Weights of a small transformer language model: width 256, untied embeddings.
Each number is 50 + 15 x the weight over the matrix's rms, rounded and kept within 0 to 99. Layers, rows and columns count from 0.

# layer 7 MLP up, 1024x256, rms 0.348, rows 455-505, columns 64-127
63 71 59 41 36 52 55 62 32 70 54 59 29 41 60 29 34 79 27 35 72 48 51 70 53 45 32 61 36 49 53 53 47 36 15 60 51 25 52 41 54 26 51 61 37 39 24 35 45 61 12 42 57 21 54 83 56 51 44 75 54 57 81 42
28 77 27 47 83 46 38 41 71 33 43 45 64 42 50 29 45 38 46 34 42 51 23 56 58 53 52 33 62 64 43 30 49 49 61 62 34 40 09 60 46 45 50 52 38 20 58 47 40 31 59 68 55 45 66 59 52 54 55 67 50 40 44 74
44 50 36 80 63 37 53 74 68 58 68 31 40 49 47 44 64 46 42 38 52 48 56 68 22 39 55 53 51 50 56 56 44 32 03 41 44 48 38 52 42 34 50 78 25 86 52 58 35 57 37 43 62 38 21 49 74 45 58 39 52 57 19 66
46 49 43 39 61 62 37 31 47 64 31 42 48 57 43 53 60 66 18 48 62 38 46 47 57 40 45 59 37 35 40 42 59 10 32 68 59 54 41 32 41 65 42 14 55 35 64 70 57 72 61 33 39 55 77 68 66 57 49 65 74 54 40 19
36 48 64 34 67 44 59 49 56 66 53 82 57 56 64 50 57 43 47 43 41 48 48 48 65 45 76 71 27 66 29 18 53 55 22 40 44 43 67 45 50 52 22 59 56 33 68 30 35 64 58 34 45 27 54 30 55 50 53 57 73 64 67 50
39 36 48 36 34 54 62 71 57 77 54 61 53 77 48 57 57 43 29 26 72 30 63 56 56 22 50 58 56 66 41 49 62 66 07 42 49 54 56 54 59 82 54 71 42 39 54 47 36 55 69 58 62 52 62 43 52 45 48 48 35 48 49 56
59 52 42 65 67 21 59 40 78 68 55 60 62 55 64 29 52 50 45 36 64 49 52 59 67 55 59 71 64 49 52 64 60 43 24 48 48 45 62 60 55 56 49 57 59 44 44 46 21 35 44 40 67 40 49 60 58 35 62 28 83 53 38 28
46 30 21 40 31 62 36 56 74 52 62 48 30 51 57 44 54 60 51 62 48 72 84 49 41 58 53 56 11 60 64 59 44 49 76 71 53 73 75 60 77 66 44 65 34 53 41 11 92 42 52 62 35 39 29 75 53 30 59 79 32 62 27 16
64 54 08 61 58 62 83 65 68 57 45 50 43 49 42 53 55 44 51 31 42 69 32 34 60 70 48 81 65 65 28 51 36 51 47 51 63 50 58 65 54 86 61 37 38 44 63 59 17 70 54 46 42 52 67 50 78 37 51 61 75 24 73 43
60 81 50 37 27 44 58 65 65 37 53 55 52 71 35 46 43 65 73 71 53 38 39 50 56 38 40 50 23 56 27 44 69 34 43 57 59 44 62 38 28 71 33 64 38 53 71 67 34 55 41 31 57 76 52 56 08 65 63 29 30 51 48 49
40 70 56 47 60 33 54 43 49 53 43 75 27 55 55 67 27 45 45 46 53 79 54 50 46 76 51 30 60 51 39 43 54 60 59 59 54 57 53 37 58 58 49 53 14 75 35 44 66 45 33 59 53 49 39 31 39 32 14 53 54 34 61 54
50 30 60 48 62 46 23 48 74 39 58 49 56 53 50 38 68 67 31 56 75 74 72 26 55 55 54 44 33 52 63 43 57 74 81 55 44 36 31 38 39 37 51 43 70 38 47 38 27 38 48 41 29 35 63 57 67 40 59 45 47 29 74 22
32 69 48 63 52 63 56 44 53 51 52 32 54 53 62 56 43 60 45 70 54 78 74 59 45 46 63 59 43 39 48 53 39 22 36 44 33 80 29 64 19 45 29 51 51 50 44 40 49 23 57 34 75 44 69 35 61 49 57 32 49 77 36 34
30 61 48 59 45 46 61 26 48 23 42 45 25 68 31 46 37 53 29 43 37 43 51 33 18 52 38 70 57 38 37 22 91 57 72 46 43 47 60 36 63 65 68 53 54 86 54 63 25 53 50 56 79 39 50 56 33 33 27 76 93 44 44 53
46 50 56 60 28 66 55 52 41 51 61 41 80 55 75 52 44 36 27 35 45 31 53 36 54 58 74 48 57 63 55 45 29 31 54 44 59 40 82 24 18 29 70 49 43 79 68 63 65 63 35 63 66 42 71 55 55 24 49 35 79 72 34 38
54 62 33 42 59 22 40 56 64 58 43 35 43 56 39 32 47 77 29 44 59 79 53 69 57 71 29 46 56 49 52 39 29 57 33 39 56 69 30 53 69 27 64 27 41 26 68 46 45 59 41 66 25 32 61 60 75 54 42 67 59 49 59 40
59 39 65 39 62 54 36 62 49 65 46 55 78 48 35 41 44 44 53 67 55 78 47 43 43 54 40 87 19 56 76 52 49 53 70 57 62 37 79 54 59 37 44 09 42 60 60 64 49 56 49 64 18 60 54 58 72 65 29 34 56 38 29 44
23 43 21 58 45 58 47 60 44 35 50 76 25 54 43 57 70 31 47 25 28 44 54 36 54 41 52 73 19 74 61 26 59 56 00 61 68 61 27 69 57 86 57 61 71 22 45 45 44 28 41 49 25 31 61 58 42 44 45 40 49 62 59 55
22 58 71 78 54 50 17 68 31 65 54 46 53 52 54 56 33 33 63 52 91 61 35 52 15 18 62 29 47 41 50 56 39 32 70 40 33 58 39 35 49 47 70 72 67 55 68 53 42 52 49 51 46 41 44 54 82 48 51 69 78 53 50 52
56 50 56 76 49 27 29 58 41 39 55 62 25 57 46 31 53 31 58 52 43 61 60 52 31 69 61 50 56 65 52 55 34 39 39 53 20 64 33 53 53 88 50 32 53 59 52 39 47 50 20 71 57 52 56 70 42 55 36 46 56 78 45 24
49 51 26 57 40 72 29 27 60 73 31 57 51 33 45 61 84 51 39 46 66 37 72 55 61 53 67 49 39 45 26 65 47 81 58 53 54 25 61 34 35 64 48 25 65 33 62 59 56 36 26 58 50 47 50 61 65 56 23 45 60 23 62 59
34 58 27 31 55 78 30 74 74 38 55 45 60 33 70 60 37 43 49 59 67 27 52 52 51 36 53 57 52 42 32 35 82 61 55 41 49 67 63 36 60 85 56 67 38 21 69 71 33 42 41 44 46 29 25 65 00 37 25 80 70 44 41 51
52 35 64 48 52 79 55 53 64 65 59 77 51 63 54 65 52 38 59 31 59 66 47 62 40 48 60 39 38 48 48 57 58 31 61 50 24 36 61 51 60 40 39 21 80 50 47 23 63 82 30 47 58 63 59 58 58 26 52 56 39 33 44 60
45 49 46 46 43 49 47 65 61 51 63 52 47 37 61 51 61 31 55 50 44 54 42 46 45 48 52 42 64 53 51 56 40 74 52 63 29 38 69 41 55 45 56 51 54 29 54 53 79 35 50 52 85 67 46 37 59 62 43 47 55 46 58 54
63 32 39 46 58 70 61 41 34 44 62 50 60 41 62 57 49 44 29 63 58 57 75 49 36 53 48 76 22 61 65 50 44 60 78 23 81 68 43 39 12 44 61 34 76 37 51 75 60 44 41 66 49 58 69 82 79 57 82 79 41 44 45 49
17 33 45 70 33 33 57 78 59 35 66 60 47 67 39 51 68 53 39 06 41 75 38 59 59 78 37 24 67 50 29 37 81 35 26 72 53 29 46 31 49 66 63 66 36 35 89 65 64 32 42 54 59 25 25 55 68 52 43 49 56 43 55 60
54 43 44 57 74 62 72 74 57 59 78 32 34 34 46 55 31 67 50 53 57 62 50 29 29 49 74 67 41 58 43 63 66 59 36 59 54 76 48 42 38 59 30 51 49 43 34 66 23 31 32 53 56 34 49 63 14 69 52 62 46 58 50 84
46 57 60 62 49 59 43 52 57 64 17 42 43 62 47 31 51 69 52 22 55 37 68 29 58 33 53 55 42 42 26 45 67 55 48 49 32 37 58 35 45 14 40 40 33 58 35 35 50 51 68 47 36 66 38 47 45 49 36 41 60 65 38 62
59 54 63 51 68 28 53 71 71 28 88 53 64 90 47 56 55 62 56 56 39 75 36 42 26 69 43 60 40 73 63 75 66 63 20 31 60 32 85 37 65 40 51 40 20 08 59 74 39 49 57 43 63 59 10 58 58 56 40 71 51 48 28 48
38 33 45 61 53 35 53 74 30 68 43 75 55 49 68 85 52 48 49 48 62 48 73 68 37 22 77 49 48 66 48 38 54 37 74 58 25 47 25 50 43 56 63 43 31 33 37 63 27 40 43 37 45 75 64 54 33 58 48 34 31 88 36 38
53 54 45 41 42 51 77 58 19 64 69 32 37 38 12 34 07 76 62 47 50 71 55 43 51 49 31 53 44 55 42 55 38 47 60 37 20 19 63 53 63 38 32 27 47 73 46 72 27 50 69 47 53 67 67 35 38 63 22 41 38 41 50 53
56 34 47 55 41 55 73 50 52 66 38 53 34 57 71 28 50 83 57 52 31 51 38 43 35 72 29 44 66 44 49 29 58 62 33 41 67 50 51 45 33 36 43 27 24 56 64 62 48 32 31 38 14 37 50 31 60 73 58 55 60 42 71 54
48 36 58 40 45 24 49 39 78 43 81 47 30 26 48 29 51 46 64 35 50 42 99 77 51 45 62 29 59 37 44 21 62 45 45 74 53 74 40 39 25 56 95 53 70 51 54 39 39 52 70 30 19 52 58 47 50 66 23 45 55 29 39 57
35 58 40 45 67 30 46 41 62 54 61 62 40 55 68 46 52 63 37 53 53 44 48 70 71 46 45 50 29 44 39 47 58 53 82 83 74 40 36 43 24 55 53 57 45 42 58 36 61 53 36 36 58 40 49 54 58 58 12 43 65 47 46 39
37 58 22 35 55 51 45 51 48 34 61 57 45 36 70 34 85 53 44 44 48 74 61 67 53 54 66 40 46 63 61 43 55 55 47 56 38 27 74 59 45 34 44 32 22 53 39 57 15 69 49 44 61 66 28 52 33 36 41 52 27 55 52 46
54 48 51 64 09 54 28 52 63 43 40 54 47 75 42 83 70 42 49 65 49 71 41 52 35 78 57 14 72 73 32 54 46 35 49 51 33 36 45 41 62 67 52 58 64 43 45 31 56 40 55 35 58 24 37 67 42 49 69 52 62 50 27 54
31 77 19 49 44 61 44 28 80 24 62 59 40 54 38 41 48 17 39 40 50 47 74 69 62 37 82 34 38 62 48 37 70 43 42 76 55 30 54 61 60 61 44 63 42 45 49 31 73 51 56 68 36 45 52 54 52 30 57 44 40 55 56 33
32 81 30 44 23 58 00 16 64 52 39 32 72 47 48 28 37 29 26 35 31 74 46 29 73 60 24 73 68 47 33 23 36 68 67 39 32 38 53 64 18 39 61 41 73 57 60 43 53 40 22 39 36 31 66 57 52 59 54 53 46 36 41 38
54 50 71 56 45 50 61 83 51 34 17 64 36 77 83 55 37 57 56 47 50 46 48 56 76 45 30 60 49 39 40 46 63 12 45 35 76 60 49 53 61 62 42 61 67 27 57 28 43 37 41 31 63 74 40 67 50 24 55 38 51 21 58 46
54 77 58 64 69 42 46 43 51 54 56 49 65 52 55 41 40 41 52 47 28 62 40 53 16 55 51 37 65 56 34 50 69 28 33 62 47 65 32 76 38 48 25 35 34 54 55 65 62 52 65 60 69 71 49 21 48 62 20 38 74 78 39 32
27 48 75 66 45 63 61 41 36 54 56 53 47 53 47 75 45 35 44 55 37 60 40 70 38 44 49 40 41 44 44 82 39 59 54 53 45 50 42 77 55 55 54 50 72 52 55 20 51 54 53 62 37 58 60 24 36 14 55 59 37 54 62 36
53 79 32 75 54 57 48 55 71 34 57 57 69 37 46 55 55 32 30 55 48 62 62 63 50 58 33 57 49 47 40 24 67 26 36 51 44 42 38 42 44 30 35 22 43 47 41 72 30 64 48 39 48 55 45 45 50 61 50 50 49 45 73 42
25 55 33 93 44 35 64 39 47 62 32 39 54 41 38 41 44 40 70 32 12 31 66 53 71 63 51 69 99 50 39 45 51 35 30 35 28 41 35 51 38 59 53 52 63 60 45 67 60 64 51 67 39 84 48 43 29 51 45 40 45 32 38 67
71 54 39 61 41 46 50 29 60 25 50 63 58 46 59 58 50 74 60 37 45 47 55 61 32 46 44 42 73 43 36 35 79 35 65 57 32 33 29 48 45 29 64 54 64 47 51 25 79 73 49 06 43 59 71 60 44 45 33 80 54 46 51 49
33 62 25 55 73 45 46 44 60 58 70 56 47 20 52 20 67 51 68 53 48 43 59 42 31 58 60 63 54 68 71 24 74 62 21 36 64 63 62 67 54 40 35 43 23 29 54 49 46 56 41 67 54 60 50 41 50 61 36 94 52 44 66 64
37 91 51 50 59 49 21 57 45 46 70 25 47 63 23 50 43 71 62 64 33 26 45 73 14 51 54 20 28 49 30 69 39 30 41 45 88 65 53 55 57 61 44 49 61 20 65 70 54 51 49 64 19 79 67 43 35 59 36 48 76 58 50 18
51 57 22 46 81 29 42 22 58 28 73 38 55 96 65 69 47 77 74 53 49 31 39 62 52 64 70 40 54 48 52 36 77 66 51 67 39 54 53 47 16 52 41 43 61 59 40 33 41 34 35 52 43 21 62 34 32 29 59 57 57 63 20 19
40 60 42 39 30 83 54 68 56 63 65 60 52 64 44 75 70 31 39 51 52 56 57 64 20 53 57 40 38 54 40 43 62 51 51 52 55 37 27 49 44 49 38 40 69 58 38 49 51 49 50 77 43 34 54 46 53 43 30 55 62 59 30 63
35 63 42 32 32 34 72 56 52 40 66 74 40 59 39 54 45 55 28 22 40 48 47 63 39 37 59 47 83 51 36 57 19 28 42 50 40 56 32 64 34 60 69 30 33 59 49 60 60 51 51 48 51 23 26 41 44 47 23 82 66 83 66 62
73 38 68 46 58 51 53 43 64 45 47 40 44 81 43 55 18 37 64 44 55 59 51 72 66 29 63 52 38 58 62 47 63 45 46 46 74 45 54 55 43 42 65 65 39 55 46 50 31 06 60 72 27 55 37 52 53 40 32 51 34 57 40 50
49 50 39 69 34 64 68 76 42 47 31 61 35 33 31 49 43 87 43 29 57 36 46 41 58 76 36 65 30 54 52 45 62 71 56 35 46 52 86 27 48 71 45 59 61 38 48 60 24 49 34 52 40 57 35 61 65 51 65 36 68 66 39 48